Weights of a small GPT-style language model, trained from scratch on English Wikipedia.
Size: 6 heads of 96, MLP 2304 squared ReLU, 55.9M parameters.
Training: a variant of Adam for these matrices, 769M tokens, 5864 steps.
Each number is 128 + 32 x the weight over its row's rms, rounded and kept within 0 to 255. Layers, rows and columns count from 0. Numbers have three digits each. The size before them is the row's rms in percent of the matrix's.

# layer 3 attention query, 576x576, rms 0.0401, rows 424-479, columns 336-383
143:201124082130100141121099120138113107190156141135108150117086113134135136123137115100113170130077146124119158180133091155144077116110143159143147
109:131086116117113118152154179131134134111169098157142135152158116130114144114138157123064150175144104178112152114122100129121108146082097064134213
109:141127124160107160149188132068143149140106130138175143185123127133135089125060066154031119157147106173151122152074123119148142116197130176151136
105:180062153103079100138110128185135136128166159153137114128051175094081209164120122084094132117148197180138158185159089151106148107101139134100177
094:174075169120068116138131167172182171162121143107119138076074164128140157135192106107105157072104148050169138117121164140093123094092150113176107
125:127086167095106085184151111111093087070090123146157094170124142130110088113184129175134101203090110128148156141113168097136161125082094130073094
111:070120127118189121119145169111175197120144065147130127147187086130170107137189150167121132163104119138139114104099105107109130161151076136127102
112:135058143121097124111089161109146145145165138119151164089157132102128099149166083106108204102137062111158147135114112195099141141159108134147109
104:182138161147102106082091158078140154146212130151169145109129114086075134206118108170167106108155153087119169131112136154142091158142121199149114
089:092107157100181151139185155120080158127147148087135157073087149103089077126156146118115094058097193136126164109095113091189115110082186084122141
109:170114116122135140057116157092133100184155101138115156122078112057122186114142187137146108137128139153161087077085145122164152105152117111140163
110:089133128137125127153109099083127130102164042153141144119124117159080059116091130169111195146123114113110145160136110097139116177109125192169114
103:111138132136145142134084125197148076083131167123165086078136124104064066113104048139159123168105132095101170219113132116127132114064079105148097
100:140133226122121150115131070161142082138106207104148136141143195133144081185148039153149090129134170178138131148137130131137148119179163166088143
099:181097130250103119129084168102097086124092123161114146058151105131151076102120116149156107113091087112133173153100128167148184139095120179161125
100:111155140130131091109108139144187110116128124102143161120108081143095079123097113158087189117122109093149163153110089124124115169138129181141090
104:076110093123122078128119108080110114131110106143136096146153131185167207069199175056122166114050083135155143050097123177112131108137116162107122
102:211092163155118139125140086142115098150107185115169138079113123151160105127120187164114095119104095104132130149105094125081148115140142166078128
098:117120130114163160161127125176150061097134124133135113113162071105191092108120156144159157076174146076116199108115187072103075116079139127142059
104:105188138177071124119102163131160184108099118184120124131167104129148111122112154132064132097150144127074113127110175101135168150065103084118120
097:161146170112086076130140133069139112115132212149077132140153185163129122158125045130220088141168135167166191186127118155134140148212119087109187
106:146088094124140125125148214135120165131044121066140143105070147127136172140110138107083096120138097198137073113097160124119130143224162150134114
100:168114159135063147145106082146150093125142202101127094154131065131122089116152049141143098103101184094181141067179123112159089127037146127146175
096:098105096126081110131108131168062097134120080139184109069137116129109150099152144126109178076158113080146088171088076166132123132148065097157135
092:141160145207142085145133140144134161120101089202127147132106124146136156110190154151131130138124063064131136086132124136115139086108112142129086
123:146140145108094139124131106154120119125145147167146107173154204134097106086124093120159078174180091114123163127153132056120127128120097097141169
107:146119140139092177115111156195130136121168192136128136097085152137082113186138102138147097087158181068096113182154071137113136144107156129168095
105:126146175127122112119106183155122106137176160064123146140150155118109137193155084156149082118120115150130158164098141121110141109167144146097128
111:141119169131143197128098183150176119139125165081128167120143124184179085100149107152105137141146150067150134099111155095077074058118094086146125
108:199047089169111125096114130080141063089116174147092137122129091205109181153129176111153129157125109143084150108049085181103131139172132093096182
098:105092130050132100162150124118105066154063177096110090152098091144100104121218153119210111138118145178120190133137130153120154089131134128126139
100:106161149167150145117147158162133136083083048115132104078119134123153162132131146156099169081125127132124123200114157178136159164121130192126066
108:141130105220164100089107082045083155094105099152117094069136048081115106193159098178190149082167122101165167168088138116114090189132173159157124
175:068161231126142076172179111146155157098133116136122126196140167110080097158154135117125067138147124135124123113160153079081150144103077106115085
094:177112162203131147110089070071093079085103184115132173090120111059124083159134122156161112141101162061157172154124092137122107202143157142157117
101:141130165122134184111157117140132113109126136116175141113124179169142148106158122157123101124098148146093102190133086115108113129170158079151158
094:142121063109089111107142116082089125126118103103152099124125121099088113083169114129147155118089090107156087138102112128128138141192136152079126
103:165165153191104121148179158148141039117129133136124135168163091127136100076156133135150099144129136112191205079142149121128127161068096062127150
097:128151103152108145084101145086217130126151074202107147077129100175195158098067190084101168110155134097126059130083169159158171122145113093129140
099:117120132136155202125126184195095130143152104079177129149133109105112102083072061124168141138134132093176153140150170128122104112082154153145068
104:181166160131126112112130170049173121155161136133116193135111142118092146168087188119139109128169083178097165128118126088105151089127113106077086
101:189160103075172171131142099141125107115083220128118106134061115135155142132078143106071148102193109195149155132126126120099176115183070184100162
098:051121069184138070153179149117112179107141075202122111129123062141143096092140170115130178161108096144180094133078165116143117170138130134138112
096:104153123133132212113128162158150123136171065150138160146153124130200125079161172131104151096160141127158093185132173107140122149058129093126107
102:141100178158103124128092098132116110124124143178162115057176095071127097134176120128160130124090185130183086154170101119172119091106122076140083
099:122171149169164109115137097134117170161087087108095080151135102122160064120161078152148106120126101087136162117124132123116077187095151143182111
097:179137157183128151125122086135128103120110185099167159109111119150083139165133120127131117148105138125177176167129085158099117186091120119150168
107:165104123055120192099163106138132182162098125123081174153106167188099178148098142083099152118152131115096045099158075121115129089153152157095132
101:121172151096173113109109026121081059096081159102140125107213104090135011156188079178196117107119114120192172109135148181176099187143111170129087
094:221095171144108162102095148111064115108131181071112102105100116179128131125103086135158113085152100211130122118077132141093151139162147152107152
112:156054116100092148112139076101118098117125078139126147133091179156112126099150159115087105217112149116154169128194143131169106094113110132096113
158:175153202149115128147151119160163133113120187145148123182120167130106112169153090143114059114152097151139133085155151091089162125176093090099152
116:105125148088148120156118076202174117136108089146125077161162126135085107092107097106150144142112177086103128125143104130182099091081140177144131
115:160148141109057214123154124165105108179103096133168146124101098147185133093083164134095158131132091087146142093142097185149124090157126158092101
103:080198174142129134144150141166093151093076117142130123151177111105116041101146119095074091141141167095116134150136150105157127129089136104118101
092:189122122124083146093135158136118119146099120083130101134103173150089166184096068146105135125135117125159096131109145129124179116162157164094110
# layer 3 attention key, 576x576, rms 0.0389, rows 424-479, columns 336-383
110:113119088144141147109126123116086124178178147123091171076150072181122100074120135132140161097106157065137094149122068154153090140102157162204123
107:131092074108160075115101149141117168163173119136125109128102075120092199108125147086149118141102132070050096101102147147090085146102152147146120
096:131160103134133105119158126142074190077119113132147079128097114110117090149133134156147179097116168184104131112088235125131144160141099112150068
097:107145184099174128164132131129174175129120191128133134099159093160110126186150143120056067130089155101055089186087113126176165070152118101130127
100:033133101122158123100108116073147132108182114117138109100109077175136157159155108112131166109108148113069125114105076156063102141124120129131151
139:123146157098115166152125135142155189060117111120176061229139129091096121127094153178129051183115086148115128151118064061130151123102061138125127
114:089156162155099142144132116121147077076102135092161090125091153098126114133064128175146097149089115132150179092105100077154175088154078141127082
115:115091155160122133085099161108128150137140149129111157120077168160092136131176094142144178112098133122093105100097121127091104069145135083133146
097:095189095155192103152126159162081158135115132079128126060092097133120103140106144110114222166083123174144108157160134176111150166079127152161107
095:076138126120121134211166161184146105076089078170158092135179098130140177161100101170098080138121090119092133171152110104096142117076121119128036
110:141139116168112125058086113136061131137137104083119153111066116087109078137092146096176148129120168107117155088126145111110089174150175194158113
095:055101092159145137066132172178153167168138118130068101129172094174069145122142153139108129116111111112065119081117120108106079123126169118167093
105:168159100113140154113150091087195125118121130138110097159121179133109101149184104124165107132117148184109134136162126138130078127084124084145216
100:106137148110129104119123173154121145095119117110126093125185053109070134156124122149098160197114149168135156155106161132098192183148043108141162
106:166151118148098164106114133074154117178155143150148181182088191115154103092093071118082158179120150165193156136048187101168133140088141127131142
094:103092126139149062136115178142097173143133123088113086121147082170092160100116151112148214178090147196077103164066159171117141108154142142126126
095:111154125139150112156093130154156135110148206160114175120135149177122146110097138123149094149189109113083156147130115113140136145168174179152119
093:134191166159117196189168094172143115130198155147109179112085161111167069117085152141081137125132171136189121188115175086129134216077139126160106
089:128139086153116106098134169163172127165205111218134057152139126169090136128101057154181149152089133104098142064079124128119151142147099148088144
107:085090084140098187065154095146157180088090044130129118188117136106114137193119098171154115110065129121097160090130113134116097138143137156079108
111:179100105078134161129135098162113153107113143102117111122159093112091126169131119130110123163107112121114126185141100147167100081050090046128192
102:093100121119124147111135160138119100117163120107180165095149124108114058112174130065152117150116123125080185073163113158180132162086121189141059
091:133160135087183100208105154148169137090130150126118167141155132184139058138113135145165122135124137115131084180239113179054157171127142132108180
095:105118137154125127136104173100176146110073121122153080091202102086140155177180136195184141066165086106113133110139114127079084169121144141149141
094:111134101127076189072152104090100137158186090129181174163103161073160151088025116141100190127137166152157163060116178128150147189107148113117116
103:118105129082181171069154107139122134141142138126079198131114148142094173129166157152100107076167189119160136169156160126129090206116108091120151
096:087113158097172115079161051111182165091127118147138118172126108106196126164115110133148154068151175140139147082152120151065118164076164100099140
111:125159137139149065132133079113165127130178120103121140059159126142137108125093134145092155184094080164147139087106142125153099126159109165115101
098:211109085110108150079132110197072102179173132108082134168117150121082151091066159097157099177136165144142167103121064115123159099101106160140131
096:161080138134122102132141133130088056147153152109167103149131170096160170126090122122157207156098149052134069130077131158036137130173160111135148
105:138143147123119208146179097119204128124151144082142072183108158103176133071175136145146111124087143130136115056151091120122103177144122128140222
093:073120129080095141130153131143117094102112143163177107102182128111142144151126153095118110173080102098088118169174104154165122135149107148112138
107:122180132100115097079141113104094125085181069075108088123126100121171128164122135087132201101143139155185062098068126166019135180109108125086157
085:110145154143112139125146114058129150113106117082160177136148151145120115160139089148126117146132145148155167093130129128088101107100108092152142
095:074156142165171116197107142162179115111078071158113086095187095135184194189158138111117177107120154089116105118146085164096129066177174129109104
102:167081143120100129080118097128127132115143153149142124131105150103153147206079097129146127183149095167153168153121080118172139135057203133152148
087:139156142116141171105125115091183088146128091127209152137132104143070092159133167190123101116129117165140088118143089120138097142096083143094132
091:146175124088100150119152091128117111095234146098150090135163210123186122117137177141163169114078137131126064186110174159166113193137137134122152
097:176108091113114167092085153144101113092162164112138151141147170096048187209107108153136190140116104129074161182146070157115122135148153091100118
097:122107079133154117105168144047111141143159123140142084096145078115105139055135112168057194135210148141099125097086133107140151150154042072136127
100:086182095138093116074127122140104170105192161067059118105149111128100126106117153133192115077114168165175167123102194088162147121105157137097051
099:159117142101087141116127143156126085169153180070153166134147156113046117119124163110100163136114168123110096135094099172129157085134092142139141
098:138132128121169119135091186121000178152135150103138127097132129140041058094123147133109084105133156082133160182120138130120100132069154178137067
091:110091106119184101129139196167079127155140120088158128109197110109041127091142115151156146112104140076072139078179137147049144157122132144108123
098:117129085151147057114137153130169136133081081139140112126137151159132168155110171115104153121099141117101126117187089125097123133152108087098174
096:130142134155121165146112111138131144114164146202153133170154113144155134089135158148153138136171158130143171091077151121119170158134126116138145
094:109152176158207144224101119174133143086120098102124120073168104130128151143139134110136141155089127077086064165124086083105088134158137098153099
091:146095096201100081117080116162116066124169112146155101106103100158130129126103113126093100106138121141145089092126100110147159122113141129121124
096:111163203107121087140115130155148161112099157159109103147126149096165163156144174114126124053081168135144098204145113120129164164136163132148142
103:179115161132149164136162121156128138090100151155128126117171209127147146118160221160117160139114127154088073169171137083096124156146136096086107
097:185138118113113180093135167161113182144128101145112120160101100123103124099082157094150109148117154156123096146107197143147142129114103118150125
082:163169177099100124119121051152112123105128109074128194109108170090134072117122142142147109114153172189140170124190178116159120117052134118110128
098:176179109076178149129126130090133166122139141161101144160153151172130136124132100109118111113081130126118086118145075185123155119119072082135150
099:144090133124114199110102140141098140167130166133148121117126141170089119098105127186096212150090132087131064166081172152129160113142132140188059
091:099144117095112084140128098098111158134116131185163130112137108120123112081104147137128081105155124128159100130108144082122106188118137164139090
094:071187132116109123106134126073108095085080118153151150140157099133117154148134170121126119107142156180123100150102119111159119161090087155094162
# layer 3 attention value, 576x576, rms 0.036, rows 384-393, columns 336-383
106:058130125146107066125105114131151175112151142088121088094192097140104110112159092140073158149149133116059106119133111118078129157109076151082117
109:174157096124102088113148152131191089170130114171146138129151158076148153156088117133135132156110113139185096080134112128098120117123118100135118
106:133171124119133121146129129172168172109154120116147114124143125110121149145120109152117158095123179083186096140140136090154093110119186183147101
105:133131128165042162139111116187122087114127149162150138129136082137119127111135101127131171130118114156108161123081155154097107152203151143157110
102:118142161106122107116100093120124124113122167138112122123185119186122133112178084095115104187168114155079118138162126159180153163118122066125178
102:115096100096099167136126057160083084119150149118134124110199135131142121126160201117152152108189156083105099151130074125119121157112151178125162
109:096137125219095183190097146189142178146165142172128171126121143197187096134125142164102142116065101117163157131156150131152135123148155166099131
103:119158074065163165154156157146130167154088150106171133114098160118119123131160163136145164140137158155100092074176064153110135094168167220109145
111:114140132130113165135124142164119148107097170048117130144141127127091072157159146142102129141137149096090160135127129153122134125130165096114138
104:133123138119082078079151120132117121126137106124108081157162123096080154105163153119150104139078167147105104118099180103153143124105106057156165
# layer 3 attention output (transposed), 576x576, rms 0.0342, rows 384-393, columns 336-383
108:115171145169134129056101080138155096104111124133121136084150092145097102152122121136141136200153134131123112148103088094123103123118100154138117
074:108083095144146090161148102098153112157142104144114137128111183145119124187159158135107130105139136094117141099132185160121111161070095116167139
092:174190150113165148124116065130161122187165129101137140149131106164136122169119019100112132124116114132132130150119111173123075158118137133126124
112:104094106146090106135159168145164106079157069170102096079113151146170113100093110158182077135118179099131109107091163099113128159139150131143148
088:079130125180130097172089050130149145148110098166109130165162150102142075166128186134045145100069104128130075092101104138137137123128143133148198
099:118165131136181141105163126120116158131144192090132130114108085101182130099157127112124108133184160106085155170095125153112118124157124140185095
101:086066108141140108167130136109172132186177102144083092141092173134154161068159167138167164087096085129095117068145124077110145118143181141151143
111:163165117097154180139099140118154168149138112073142167145086086186149121104097063116121163111147132050121139122048153204075140167154092157085139
081:141142097079152160140082160129125158134073121103147121124188101101127116097076080143124152148097113061137137178056067110109115102159142119129129
113:126201112146146194093185102096149100136160093185102113166090081062088134135087122135106154147140159184153140149146176160144140114076135077106150